{
  "norm_place": "pre",
  "bias": "all",
  "init_std_o": 0.0,
  "init_std_up": 0.0224,
  "beta2": 0.99,
  "batch_tokens": 262144,
  "train_tokens": 1125000000,
  "dataset": "wikipedia_en"
}
Each number is 128 + 32 x the weight over its row's rms, rounded and kept within 0 to 255. Layers, rows and columns count from 0. The size above them is the row's rms in percent of the matrix's.

# layer 8 MLP up, 1280x256, rms 0.229, rows 1003-1055, columns 128-191
size [ 99 109  96  90  98 109 100 105  91  90 104 103  96 101 100 100 100  96 106  94 101 103  96  98  99  93 111 103 114  94  95  96  97 107  96  91  92 110 103 100  91  90  99  99  98 104  98 103 106 101 101 100 101]
[[124  90 106 114  85 120  96 111 131  87 142 184  97  92 126 143 143 187 196 122 131 172  98 137 132  99 128 167 145 127  96 131 138 145  47  62 151 137 120 110 160  57 122 173 111 143 176 111 131 172 115 169 143 114 158 122 151 143  70 107  98 160 122 145]
 [ 62 154 143 126 181 122 156 136 158 120 169  73 197 131 125 148 101  91  93 116 129 118 126 107 142  97 153 173 157 103 113  67  92 110 125 124 130 152 133 154  87 111  97 115  82  87  86 132 182 182 108 129 110 118 100 158 108 159 176 111 120 124 134 113]
 [160 111 134 110 146  94  90 148  64  50 193 140 192  74 111 143 123 121 135 118 131 101 130 166 127 129 123 190 134 104  92 167  88 112 172 139  85 101 108 176 167 204 131 102 192 120 157 148 122 161 148 125 111 154 174 121 102  97 187 104 101 120 164 116]
 [140 128 137  84 128 151 116  82  88 125 111 163 173 114 158  92 129  30 115 111 145 145 148  98 126 121 106 168 156 149 117 154 133 120 124  92 159 119 141 166 171 157 110 165 134 143 133 117 128 174 133 135 147 128 114 149 117  90 168 201 133 151 158 152]
 [123 146 108 128 178 120 110 161  80 121 101 170  71 200 166  75 128  97 141 135 132 122  97 148  57  89 105 140  85 133  93 125  97 106 121 160 112 158 196 121 124 115 114  86 194 119 115 137 103 134 162 143 122  98 107 114 106 110 140  96 133  77 136 143]
 [172 146  99  66 119  96 112 115 137 151 169 128 134 196 144 149 107 148 103  94 109 166 123 113 139 108 167 148 144 126 127 113 160 165 102 111  87 128 137 192 133  93 105 142 132 162 128 142  85 171 137 113  96 192 135 146  74 132  57 123 199 102  67 104]
 [ 93 189 143 124  70  93 146 123 123  79 148 155 156 119 127 149 152  98  69  91 148  72 161  85  78 100 100 110 118 100 121 133 125 123  80  67 149 141 209 140  91  77 157 125  61 113 158 115 115 120 110 140 160 130  79  77  88 147  69 121 131 112 171 140]
 [151 145 175 110 142 152 156 116 102 132  70 154 168 108 146 136 171 158  94 117 196 120 143 147 195 111 150 145 162 182 118  71 103  81 121  99 169 137 150 155 170 117 139 162 103 173  96 115 170 123 150  97 168 103  85 184 163 151 117 146 128 127  95  87]
 [ 78 129 121  86 149 131 189 106 200  98  83 119 167 133 156 161 103 160 144  63 103 125  97 109 102 101  99 118 156 109  67 168 141 127  90  74  61 146 161  99 157 190  85  77 134 107  96  54 153 164 152 156 176 123 102 153  63 122 205 136 157 177 100 160]
 [117 122 146 174  89  83 110 158 132 129 115 120 142 142 122 131 123 135 116 141 115  94 168  45  93  84 138  69 100 107 105 129 139  99 101  88  75 185 118 219  78 117 119 122 141 176 121 100 108  90 126  94 149  78 124 149 103 146  84  58 167 165 140 116]
 [114  73 109 104 115 156 142 129  88 166 168 151 126 122 105 152 106 173  74  99 152  63 143  89 154 122 151 153 107 122 128 128 148 196 100 195 171 102 112 107 209  74 122 111 179 164 182 105  90  80 126  99 132 110 157 167 193 159  90  70 146 177 104 144]
 [141 112 118 111 119 124 133 119 133 115 109 184 131 154 157 164 101 133  57  92 193  98  98 109 170 134 137 121 138  88 127 150 136 107 105  90 122 169 109 121 119 138 105 133 149  92 172 140 146 151 138 160  73 175 168 135 115 170 148  95 118  75 149  56]
 [165  53  75 137 147 140 130 128 133 119 200 112 110 155 116 173 127 120 153 195 105 150 152 101 124  77 144 135 133  96 148 138 104 126 106 133 131 118 123 115 111  92 142 108 198 104 149  76 156 148 123 119 134  95 122 148 133 130 239 136  77 123 132 128]
 [132  94 154 171 201 135 148  67 175 139 129  80 119  83 130 144 120 194  71 124  79 111 114 154 151 107 113 149 142 140 136 130 117 108 106 195 108 111 162 106 127 148 132 148 140 142 136 155 133 109 141 142 127 137 142 150 100 124 102 107 153 129 112 120]
 [129 160 148 160 121 106  94 167 159 110  63 141 114  96  84 119 103  92  88 172 115 141 146 141 176 110  87 134 117  85 107 143 125 184  80 117 162 125 119 121 118 143 158 102 103 153 140 152 146 122 128 103 162 123 161  98 184 107 121  95  64 143 181 121]
 [125 124 142 129 106 162 160 119 114 186 149 118 134  79  75 122 144 116 181 162 230 155  61 155 151 115 123 121 122 158 101 137  76 140 101 148  91 139  85 117 158 161  91 192 129 184 142 108 101 151 142 110 113 140 141  82 135 132 171 146  78 160  69 166]
 [148 125 156  98 182 156 136 115 191 124 205 110 134 162  85 131 158 163 110 165 127 127 150 133 105 112 150 139 144 147 135 103 154 126 171 136 134 143 126 123 154 155 123 149 155 135 143 145 102 132  79  66 124 119  73 133  87 161  94 155 131 132 155 112]
 [177 179 163 137  91 133 159 114  91 147  83 114 195 112 172 160 135  89  85  80 136  90 101 129 121 122 151 185 143 151 135 167 126 211 140 146 178 132 153 106 158  89 120 137 103 120 158 113 107 113  48  87 165 111 163 116  99 188 111 190 126 118 117 163]
 [147 161 117 132 146  57 151 154  92 141 171 146 170  33  99 118 160 173 113  72 102 164 166 114  91 154 124 130 128 139  95  66  73  77 143 132 178 176 163 124 139  82  63 114 108 119 130  80 133 115 139 102 101 153 114 128 144 113 121 140 127  87 139 134]
 [ 82 110 153 151 118 119 113 148  92 105 164 155 118 132 118 183 182 127 112  96 135 148 107 114  93 139 120 141  94  67 123 179 170 147 133 120 177  71 186  96 103 135 117 141 114 134 108  74 116 133  86 106 121 142  98 162 121 131 105  97 152 127  59 124]
 [105  79 133  94 178  62 110 151 161 121 153 100 138 166 142 138 175  88 147 178 117  67  97 129 173 130 108 101 148  88  81 154 173 182  59 156 155 157 143 119 141 130 174 167 129 110  77 109 120 119 112 131 129  77 116 172 122 172  74  33 183 143 107 164]
 [184 111 194  98 180 105 149 113 131 172 152 120 101 129 146 119  20 161 106 112 108 133 113 109  94 153 114 133 168 160 143 124 140  99 140  98 109 174 119 145 158  90 100 143  85 187  70  83  78 138 131  97  91 144 132 125 111 159 140 175 146 146  63 112]
 [130 132  95 185 109  34 117 189 131  82 129 119 114 167 109 127 131 148 145 126  62 144 127 124 171 123 173  98  95 112 102 131  96 117  76  71 152  58 125 117 110 121 154 149 192 130 135  87 134 127  97  96 139 158 163  98 124 124 172  74 133 152 161 168]
 [170 125 169 182  96 151 132 148 167 127 188 138  88 156 169 129 125 133 114 111 147 149 135 118 136 176 122 106  86 100  91 156 105 117  73 111 151 170 153 167 133  71 122 154 129  84 123 122 180 143 187 120 174 131 127 150 114 127 155 111 151 116 103 125]
 [171  79  76  56  95 152 216  98  81 150 147 160 119 169  92 181 112 148 104 148 183 150  88 127  66  67 133 113 183 155 135  71 169 124 150 150 170 138 123 145  73 109 121 139 118 149 121 102 176  95 125 121 111 110 141 177 191 133 125  92 119 114 100 165]
 [129 164 155  71 112 141 141  98 139 180  69  98  85 139 154  94 104 182 141  91 106 171  49 123 106 112 137 136 124 125  77 147 147 151 158 106 152 137 153  62  69 141 182 164 108 150 114 137 164 136 111 136 154 185 176  44  81 125 121  98  99 125 183 132]
 [110  81  99  83 251 161 149 162 182 150 134 104 132 139 116 106 154 179 106 140 137 109 107 111 150 153 126 143  90 122 114  84 136 146 178 128 114 125 111 145 132 142  84  81 111  94 156  66 157  55 107 152 132  83 137  92 192 123  98  89 190  94 110  89]
 [ 96 157  71  79 152 118 101 106 228 129 143 145  53 136 143 124 144 138 127 127  72  69 101 188 123 128 112 121 127 139 163  99 140 141 140 113 124 130 120 195 153 130 150  95 129 139 176 183 136 137 135 163 173 152  98  94 154 132 155 113  74 120  75 124]
 [104 147 151 118 185  80 139  63 126  99 143 199 114  92 164 129 135 174 120 187 127 111  93 151 153 121 141 136 152 129  72 128 136 176 133 107 104 125 148 132  82 137  95 142 132 134 139 177 204 150 130 165 118 122  88 144  96 135 125 120 125 148 190 163]
 [132  75  89 119 188  62  98 104  86 168 151 181 100 113 132 157 135 170 116 125 167  96 128 148 156  75 137 152 136  96 153 109  93 146 165 119 121 128  88 159 118 113 119 161 142 178  97 146 129 135 144 120 138 117 133 141 117 164 169  95 111 124 165 159]
 [ 77 105 145  74 176 123 129  97 125 100 124 104 123 223 185 163 125  80  86 105 107  83 148 118 134 110 151 168 127 150 157 136 154  47 135 165 117 116 158 141  93  74 143  95 142 151 116 164 100  85 118 133 151 109  67 107 117 151 130  56 152 138 127  86]
 [142 138 156  67 103 125 132 202 150 190 186 157 120 200 126  90  68  93  80 125 153 167 139 142 121 104 129  88  86 160 139 109 124 152 127 143 150 148  79 119 108 133 140 123 110 120 156  90 130 138  92 128  68 128 130  84 182 109 119 119 115  65 139  70]
 [167 101 144 110 119 149 151  93 126 122 159 159 137 125 131 156 139 184 142 170 196 123 116  82 169 115 147 133 131 147 140 100 162 114 120 150 129  95 134 145 167 102  97  80  77 141 115 115 146  86 162  52 179  96 138 186 140 122  89  77 125 128 127 109]
 [116 104 162 165 150 113 186 125  65  90 155 176 167 198  72 100 176 109 142 116 107 115 189  89 122 138 130 106 135 132 116 116 117 109 169 115 114 171 143  89 130 102 114 141 141 201 170 122 101  91 166  76  98 114 135 122 163 128  79 125 165 137 152  95]
 [185 139  85 126  91 154  65 122  65 143 117 109 128 153  98 149  80 195 124 117 179 133 135 122  87 115  96 104 132  74 114 131 145 162 149 144 120 100 150 106 161 171 198  75 100 102 113 140 119  63  86 150 135 132 142 125  76  85 136 132 115 130 159 138]
 [137 149 127 176 142 163 175 111 104 174 143 125 165  84 127  98 122 152 211 137 197 140 155 146  62  96 104  80 188 108 133 126  86  62  87 121 136 118 138 112 139  77 149 162 116 173 140 167 166 133 102 130 105  72 153  92 135 201 101 124 161 152 126 115]
 [110  82 129  82  86 152 136 167  39  81 131 130 112 112 107 163 152 123 100 170  45 190 110 119 150 117 142 147 154  68 152 124 122 114 151 157 147  78  95 159 159 183 137 119  65 155 108 133 102 128 106 113 125 177 126 127 133  97  78  88  39  98 208  64]
 [184 108  80 144 164 138 138  99  89 102 166 131 163  89 129 152  86  97 160 140  88  91  94 132  97 124 154 171  89  89 130 200 124 111 137 112 161 153 104  97 100 104 157 134 141 117 166 139  80 106 142 174 161 115 101 106  96 162 114 157  71 141 109 117]
 [113 116 126 111 123 117  98 153 128  77 179 108 127 117 128 164 155 106  95 157 163 128 101 171 105 122 113 164 153 158  28 109 163 102 109 115 138  91 139 103 169  57  83 190 142 155  89 138 175 112 136 148 114  78 120 121 140 169  93 110 126 159 164 109]
 [126 126 164 159 130 130 123 158 130 120 123 132 122 127  30  92 106 106  99 157 177 122 178 138 120 152  97 167  89  90 101 103 152 185 123 123 162 145 130 143 154 144 164 156 106 144 103 118 183 139 174 106  94 167 160 139 129 133 141  67 180  49 117 161]
 [203 150 126  90  40 109 107 155 143  77 163 100  79 102 139 111 122 146 152 173 164 105  98 182 123 116 141  97 125 106  88 105 127 102  82 168  76 101 172 105 128 159 108 110 131 183 149 194 168 128 145  98  95  74 129 151 139 176 208  90  99  95 100 166]
 [ 99 135 174 186 104 172  95  78 174  92 140 164 153  99 157 148 171 162 160  97 192  64  81  79 107  90 110  93 148 124 101 174 120 179 109 138 198 149 133  98 131  90 116  96 103 156 114 113 120 143 110 108 138  96  74 110 156 147 141  42 100  84 124 103]
 [169 126 146  95 135  56 144 120 136 164 139 187 142  97 109 142  95 126  78 132 138 112 125 116  69  87  54 113 139  80 162 131 133 122 200 130 124  64 106 132 150 147 124 121 196 150  99 111 198 142 127 139  87 121  98  70 153 157 139 104 137 129 153 163]
 [121  64 128 120  34 164  97 150  69 168 157 154 141  87 155 100 103  90 121 133 121 155 131 125 121 102 165 138 145 105 145 135 154  92 105 128 140 178 127 130 121 181 208 117  75 164 171  55 195 104 103 174 155 199 122  84 185 128 116 172 106  88 107 161]
 [191 118 118  98 163 145 192  86 122 157 140 130  72 182 112 134 129 175 107 140 103 116 127 128 164  93 122 105 145 121 150 116  69 153 119 157 118 123 173  44 131 111 119 142 171 113 110 203 172  81 126 103 154  72 110 135 123  84 100 115 135 162 120 148]
 [ 98 143 113 129 132 111 120  55 163 121 189 148 138 126 163 134 127 168 152 190 181 143 110 168  83 137 110  83 121 166  94 113 165 120 157 169 165 155 111 197 105 207 111 125 157 119 168 150 169 173  85 127 115 108 122 176 136  85  96  99 118 150 140 115]
 [104  99 113  71  93 122 117 128 167 121 148 106 137 122 123 118 147 211  90 125  99 141 116 122  41 140 173 121 173 183 171 126 101 124 190 123 152 169 130 133  83  79 158 136 108 137 127 142 149 121 185 116 131 182 167  80 174 142 126 142 105 135 146 102]
 [139  98 104 105  90 117 158  50  94 102 123 172 138  89 151 171 147 122 118 144 146  82 117  97 108 124 133 102 211 155 168 149 147 136 123  96 143 118  79 157 148 168  99 166 100  93 148 205  86 133 150 103 213 208 145 101 140 168 102  68  77 127 136 104]
 [ 97 171  91  94 115 123  85  95 110  71  90 148  86 163 124  95 116 125  71  79 137  97 151 100 126 125 111 158 144 129 141 142 208  80 103 141 127 129 119  95 110 140  93 124  89 182 187 138 148 140 130 111 194 136 137  84  92  86  85 111 168 150 134 111]
 [145 157 132 104 147 139 119 127 132  50 177 121 143 136  76 151 166 122 214 168 133 145  99 136 113 108 147  98  93 107 139 101 136 110 157  93 184  97 157 149 166  91  67 113 102 189  53 188 163 145 168 112 136 160  81 118 102  93 115 114 141 105 105 107]
 [154 123 131  63  55 159 185 116  94 131 181  82 133 111 112 210 108 214 151 146 158 116 152 171 121 114 117 144 129 128  90  76 140 111 133 139 165  90 140  98 203 125 154 111 171 118 112 137 141  55 152  98 153 150 185 129 144 152 132 198 150 153 109  75]
 [114 117 107 152 144 151 112  83 170  79 170 131 129 128 115 164 138  72  59  71 141 156 221  67 133 164  81 151 171 131 155 179  94  77 124 159 100 138 140 126 110 132 218  45 119 179 189  55  91 154 109 126 109 106 118 121 117  84 182 123 110 115 153 121]
 [ 98 136 154  93 115  95 146 175 120 108 146 186 103 141 171 222  92  87 141 151 174 105 104 101 113 177 125 123  92 150 101 111  97 172 133 100 161  86 103 117 115 102 130  86 168 122 169 160 123  89 128 128 158 139 134 123 131  78  89 112 118  78 141  73]]
# layer 8 MLP down (transposed), 1280x256, rms 0.206, rows 1003-1054, columns 128-191
size [105 110  99  94 103 102 105  94  93 102 105 110 100  96 105 108  88  92 106  96 109  98 106  99  91  98 117 103 110  98 100  89 103 109 101  95  98 102  93  93  98  93  97 104  93 105  98 107  98 102  99  99]
[[221 143  99 111 104 135  81  99 119 161 132 125  68 126  77  99 119 111 133 129 116 140 131 101 104 139 174 142 110 137 132 129 133 165 163 106 169 141 136  84 129  45 176 106 133 107 108 161 152  99  28 182 157 130 146 140 159 171  94 101 119 174 112 168]
 [147 158 108 159 162  98 183 134 159 105 147 108 121  55 107 141 116 115 135 160 140 132 121 210 178 160 142 135 165  86 138 153 109 131  97 124 140 119 135 118 124 152 130 120  83 148  61 130 147 161 168 125 144 124 153 156 102 143 119  96 172 101  77  99]
 [107 130 113  97  96 139  84 179  81 139 171 147 161 138  85 123 148 147 165 152 127 123 101  76 116 151 120 129 121  95 160 164 120 131  80 126 141 122 125 111  97 141 183 151 126 150  96 158  81 153  68 178 109 118 104  36 113 161  91 102 168 153 106  61]
 [117 118  88 138 143 185 131 163 203 143 163 120  34 140 129 112 117 131  65 105 108 134 181 138 130 160 109  90 103  70 123  83 168 143 111  89 121 156 116 219 127 108  92 142 173 126 128  91 121 110 140  77  98 121 151  75  74 179 114  86  91 108 105  91]
 [185 157  86 158 111 100 141 148 175 133 111 117 111 151 110  72 118 200 129 164 133 131 109 174 140 116 129 123 126 115  73 149 152 109 224 126 140 110  96 131 117 162 161 114 203 172 120 103 156 136 153 112 135 149 134 145  97 120 164  92 176 177 124 100]
 [142  95 155 145 105 136 133 138  98 128 117 117  89 132 152 170 134 113 106 108 124 118 136 125 157 140  53  91 102 134 197 104 175 151 171 140 155 142 113 179 129 120  83  75 168 153  89 119 167 117 114 153 127 179 139 106 177 111 122 144 102  94 158 132]
 [140 187 122  72 128 159 138 165 132 146 169 114 110 189 125 181 157  98 129  90  79 131  78 140 144 159 187  89  82  94 153  98 197 169  73  90 105 113 160 178 135 130  97 167 114 120 123 163 162 101 152  76 141 163  62  87 104 120 157 150 179 135 127 147]
 [127  94 134 117 145 179 106 106  65 133  60 104 125 126 156 136 166 119  94 202 121 119  94 153 172  79 164 111 112 185 101 165  72  69  86 134 172 154 149 140  54 149  88 116 117 118 180  87 113 104 119 113  86 139 212  56 120 137 145 122 121 110 154 172]
 [139  59 176 214 146 160 147 176 181 137 133 129 167  68 177 103 122 115 131  73 100 189 126 116 138 140 148  92 147 211 108  83 128  97 107  97  60 163 100 124 162 115 145  70 128 173  89 116 130 121 111 179 143 165 132 163 149 118 138 182  93 161 151 105]
 [110 160  80 132 154 176 147 144 135 114 124 112 100 130 148 154  95 179 165 175 128 140  71 118  81 210  99 119 138 155 139 134 139 179 150 122 136 127 143 140 136  32 150 155  94 100 122  93 115 137  93 106 113  88 134  98 113 113 110 166 155 161  85  83]
 [101 141 140  67 110 137  96 128 179 150 124 126 138 124  93 121 138 132 120 147 164 144 105 181 102 123 185 148 124 163  86 140 141 103 150  95 131 150 123  88 163 158 140 135 215 124  79 148 133 213 151 125 111 134 119  68 102 106  98 102 159 105 167 129]
 [120 152 137  91 157 142 141 139 108 163  74 151  80  88 183 135 103 180 116  91 133 107 141 106 163 109  46 166 166 110  89 126 115  93 162 126 110 189 105 121 140 132 141 155 135  89 166 120  98 146  89 176 179 157 165 188  96  63 144 154 138 170 131 139]
 [105  75 111 122 176 182 124 131 108 106 117 132 150 152 109 156 115 108 221 142  99 151 125  64  88  91  48 156 149  86 154 146 174 103 116 130 106 138  96 129 108 138 136 176 135 118 182  80 153 153  92 111 159 167 132 101  92  94  92 115  67  55  61 122]
 [115 165 171 186 151 105 165 119 196 118 145  75 139  99 103 138 121 211 136 137 119 125 138 117 144 150 121  80  75 180 143 189 158 168 161  66 192  64 147 182  80  91 158 106 118 104 115 142  84  97 129 134 114 125 156 129 134 134 158 127 112 112 141 144]
 [123 195 163 167 113  96 143 120 138 150 102 129 134  89 124 101 110 139  48 117 189 156  86 125 164 150  97  51 120  85 100 110 133 154 114 125 139 182  82  91 150 132 162  65 153 124  97 119 120  90 130 166 137  67 146 160 118 158 119  97 110 164 126 120]
 [ 73  85 113 154 167 182 157  83  86  90 108 153 193 111 142 129 149  79 136 103 183 201  65 180  94 127 151 100 149 138 141  69 166 147  94 134 176 133 151  93  82 119 125 171 131  99 123 109 121 163  93 146  68  72 126  94  90  96  89 160 159  96 115 155]
 [123 140 105 185 106 116 127 135 110 114  96 107  84 108 106 117  87 134 179  81 102 155 120 154 131 124  66 134 130 143 152 177 141 135  61 155 132 111 207 120 117  95  67 154  95 104 115 111 135 100 117 126 137 142 143 125 160  75 131 144 128 136 105 132]
 [142 110 160 136 151 128 147 152 140  62 124 154 168 140 151  98 157 136 141 112 123 177 140 211 131 165 113  65 138 100  84  95 106  88 143 108 174 131 138  95 111 103 143 107 101  83 102 140 173 107  90 129 137 109 132  78 129 128 164 107 116 144 113 156]
 [170  92 138 116 145 110 120  91 114 137  59 191 177 142 158 152 114 136 139  77  90 112  82 157 106 166  91 122  87 174  84  52  77 139 187  95 110 129 144 138  90  97  96 145 124  88 167 160  90 133  97 124  86 196 106 183 219 165 126  96 127 107  81 201]
 [115 160 121 137 170 140 173 140 192 152 131  88 126 169  90 124 126  79 177  92 165 125  97 142 148 147 113 168 130 183 197  71  90 103 106 142 128 137  88 194 116  94 119 193 179  96 114 157 161 143 194 133 160 112  99 105 141  94 158 171 147  98 135 123]
 [105 108 170 119 137 137  93 147 163 158 150 172 133 190  80 135 117 119 121 191 127 173 150 156 158 100 112 192  95 114 171  80 161 119 144 157 118 181 127  98 119 114 107 119 156 150 101 135 181 103  92 131 137 144 133 144  76 114 117 125 102 100 205 102]
 [142 114 114 137 151 149  98 184 110 115 137 169 112 135 109 114  86 157 114 121 183 127 168 106 101 139 138 101  78 119 145 104  77 114 180 158 159 142 142 145 149 139  92 165 142  84 141 109 127 139 107 134 148 158 147 125 136 148  76  84 102  65  89  71]
 [106 106 189  96  39 124 116 103  88 101 149 172 129 148 118 131 131 156  78 113 120 115 145 106 136 136 140 180 200 134 101 156 102 151 149  67 106 130 154 122 104 128 124 150 144 167  43 118 134 133 112 130 112  77 157 132 111 143 120 125 100  89  93  87]
 [118 134 129 143 181  77 133  74 109 140 101 130 150 136 155 161 102 129 115 117 175  99 130 105 178 148 132  79 152 113 113 117 114  72 132 135 116 112 144 132 131 188 153 145  89 152 138 143 135 159  77 105 143 143  72 132 150 111  85 126 127 141  66 132]
 [135  96 110  84 108 117 147 133 131 169 120 103 103 105 147 135 157 130 160 138  92 147 162 154  73 161 111 163  99 145 146 126  85 114 125 144 127  77 139 173  79 131  87 130 125 129 188 144 113 109 117 110 153  80 167  93 113 124 124 192 110  91 118 131]
 [120 131 143 133  82 116 130 144 136 149 169 158 162 128 144 114 124 111 106 117 156  85 157 112 122 125 126 165 185  97  98 154  82 124  76  77 133 137 136 109 129 148 153  96  72 134 138 162  63 182 136 133 142 125 111  72 190 116 129  74 128 185 122 105]
 [167  99 141 128 125 113  97 164 124 127 164 137 193 164 151 196 111 111 103 135 157 129 187 150  91 103 118 154  76 123 168 174 151 101 133 116 143 173 107 114 143  84 173 117 189 151 116 141 158 222 125  94 108 116  85 192  67 149 118 156  91 118 153 115]
 [149 112 124 146 118 123 127 146 140 136 119  63 113 145 103 176 134 143 102 166 149 144 113 125 151  85 145  90 139 132 127 130 169 149 125  97 117 135 170  78  91 111 123 129 142  99  74 149 139  93 134 122  85 119 144 120 115 222  86 158 220  41 125 119]
 [102 146 130 113 111 134 100 130  85 101 133 159 170 138  87 128 123 123 128 163 110  67  76 113 128 171 136 158 103  87 135 118  82 138 145 139  99 137 156 102 121  59 106 143 168 159 120 161 139 101 116 113  63 101 142 153 121 145  66 143 120 108 217 179]
 [157 129  91 155 185 153 171 118 124  87 113 154 117 146 142  76  88 102 124 181 102  95 127 147 146 127 128 190 133 164 138 148 129 138 133  81 109  72 124 142 164 121 157  98  92  60 173  72  91 144 121 148  91  93 120 183  77 127 100 146 105  69 131 107]
 [117 111 108 114 106 128 123 113 118 107 144 105 121 135 129 141  65 122 147  90 143  74 144 107 123 133 117 123 166 139  98 144  93 137 143 122 125 126 110 125  77  97 123 111 133 130  78  65 142 107 129 139 134 168 160  96 120 138 153  69 149 171 138 150]
 [134 166 117 193 135  94 143  22 136  71 120  71 117 105 117 163 207 141 131 161 126 106 101 100 115 205 158 176 152 138  93 149 119 142 149 102 108 176 209 116 121  83 160 141 150  82  97 190 130 140 186 146 161 132 127 164 138 149 113 142 115 175 124 141]
 [183 140 175 132  89 122 139  87 166 158 129 144 117 152 145  78 133 118 118 145 137 150 130  97 135 149 120 111 121 150 115 118 162 113 112 155 125  89  95 150 147 174 103 119  99  91 170 131 117 134 138  87  99 116  87 118 136 178 135 132 136 121 122 115]
 [197 161  97  89 176 114  75 161 128 126 119  70 155 125 180 143 142 125 157 151 149  69 106 142 185 170 122 157 171 124  58 162  97  98 178  91 163 150 176 130  98 136 166 105  89 118 159 114 105 129 159 144 149 172 153  96 182 125 151 121 134 148 176 176]
 [106 119 142  89 117 150 134 151 108 156  99 118 128 123 125 148 155 117 107 120 123 117  66 112 116 164  87 146 115 131 124 116 129 125 101 100 102 163  86 106 181 101 129 148 127 179 109 175 205 101 177 132 109 131 159  94  97 133 116 112  82 135 123 133]
 [ 50 190 168 134 169 128  87 119 142 126 152  34 113  91 171 129 108 146  96  87 183 110  91 105 150 141 126  86 155 111 137 145 109 146  83 123 158 175  88  73 123 140 148 136 114 123 153 100 199 152 127 140  98 127 149 206  92 154 175 195 151 113 146 169]
 [118 140  86 146 140 150 141 131  96 113 132 143 113 107 119 120 117 123 110 126 107 106 128 166  80  70 154 186 187  79  86 156 176 137 153 131 119 123 134 125 174  84 152 113 133 169 101 144  42  89  60 120 132 156 146 186 134 118  77 139 157  47 113 144]
 [166  65 130  91 115 155 136  90 142  93 134 118 126  67  82 162 114  97 168 182 113 132  66 175 174 162 190 123  95 138 130  90 113 129  56 148 124 139 106 141 114  93 128 171 116 125 204 114 159  84 151 135 132  98 122 168 121 172 111 168  96 114 133 110]
 [141 149  84 122 127 159 118 136 169 123  75 132 171 166 139 116 169  99 172 121 170  96 118 132 102 158 141  50 147 160 170  79 145  99 158 150 118 183 106 153 153 167  96 161  72 114  93 150  62  85 150 163 142 119 141  93  98  81 161 118 163 112 137 186]
 [101 185 141 133 149 125 130 138 147 133 109 100  90  59 149  90 181 102 127 148 165 116 219 100 115  71 130  84  77 127 164  94 118 144 154 168 135 200 141 143  88  99 137 167  90 152 109 102  95 162 170 117 124 121 176  98 129 128 155 135 143 155 168 166]
 [ 84 153 162 166 163 137 108 139 121 137 133 145 126 102 172 151 147 176 123 124  90 143 181  95  89 130 144 108  71 135 136  88  96 183 152  80 126 166 104 136  82 105 128 138 101 157  85  71 105 148 129 119 132 114 136 147 155  77  78 156 155 138 181 102]
 [160 144 143 117 133 201 226 185 156  97 140 157 103  79 133  73 184 149 160 151 163  72 108 143  48 142 104 123  95 138 103 100 120  60 127 157 124 157  55 100  98 112 118 116 119 108 142 143 128 135  86 164 114 152  63 133 115  95 119 123 179 145 144 139]
 [164 180 106 105 115 175 145 122 126 142 144 121 107 114 149 118  60 147 129 155 123  97  54 155 135 144 127 118  91 131 103 139 119 165 109  64 183  67 133 114  87 116 137 171 113 181 158 154 135  72 216 139 113 117 131 171 152 132 112 175 196  79 115 101]
 [130 206 102 122 142 121  74 144  78 134 144 112 156 119 111 159  98 126 181  76  85 125  86 113 127 113 137 125  77  59  98 115 139 130 143  85 174 119 182 101 138 186 103 169 166 200  99 133 125 105 146 117 112  85 161 138 154 103 104 113 124 117  59 169]
 [148 148  83  99 160 144 125 168 132 163 111 121  49 153  86 183 101 141 149 140 109 144 104 112 107 122 155 101 170  61 166 106 140 145 167 134 112  60 134  59 208 154 174 111 185  85 144  99 158 153 159 174 142 141  98  93 131 103 100 142 119  83  37  90]
 [108 104 166 134 157  69  74 126  94  80  90 158 119  94 176 113 128 101 149 124  93 156 140  92 169 160  95  96  92 157 196 111  84 125 136  67  26  96 146 141  84 136 139 106 131 126 106 146  99 151 191 140 151 131 163 138  69 146 127 147 115 135 121 138]
 [103  91  95 134 123 102 147 123 187 108 105 130 113 145  51  95  81 169 111  57 120 106 126 125  72  91 162  73 131 114 131 113  68 136 162  82 156 145 181 122 184 104 176 155 125 153 143 136 110 103 141 109 190 150 109 142 208 101 120 114 136  79 136 103]
 [149 116 150 157 132 124 136 146 113 125 140  85 113 134 201  99 146 145 193 153 178 168  59 151  89 144 191 149 113 102  50 139 166 146  97 176  88 140  74 156 177  90  87 155 170 160 161 152 171 114 116  55 108  73 138 110 175 122 121  78 131 122 186 145]
 [124 136 140 169 148 112 135  62 178 158 159 146  99 145 100 153  92 134 126 116 136 104 174 131 129 149 141 113  96 129 203 202 101 112 161 123 130 132 167 105  99  93 150  62  45  73 156  85 136 153 122 151  94  86  75  93 125 146  96 124 112 112 177 104]
 [142 103  71 159 100 128 152 140 141 162 110 101 123 187 107  74 129 127  80 131  96 120 120 129  93 135  81  80 111 150 133 103 156 128 145  93 116 126 170 120 159 109 132 162 149 178 124 106 162 177 112 149 153 152 150 120 131 101 112  83  66 150  82 136]
 [114 120 108 212 152 103 100 110 124 128 102 142 126 108 197 128 107 143 143 164 119 143 176 112 105 129 146  47 196 161 150 168  59 159  83 123 100 174 124 156 126 138 118 154  69 118 147 103  96 139 119 112 188 131 126  75 162  98 142 106 104 146 100 152]
 [ 74  81 126 106 132 161 147  86 151 172 151 125  73  87 114 159 105 150 207  82  33 164 193  81 131 184 108 130 125 109 145  96 128  78 116 146 139  81 163 129  89  69 101  77 136  85  90 137 135 133 112 118 162 139  62 166 109 105 101 140 117 168  56 160]]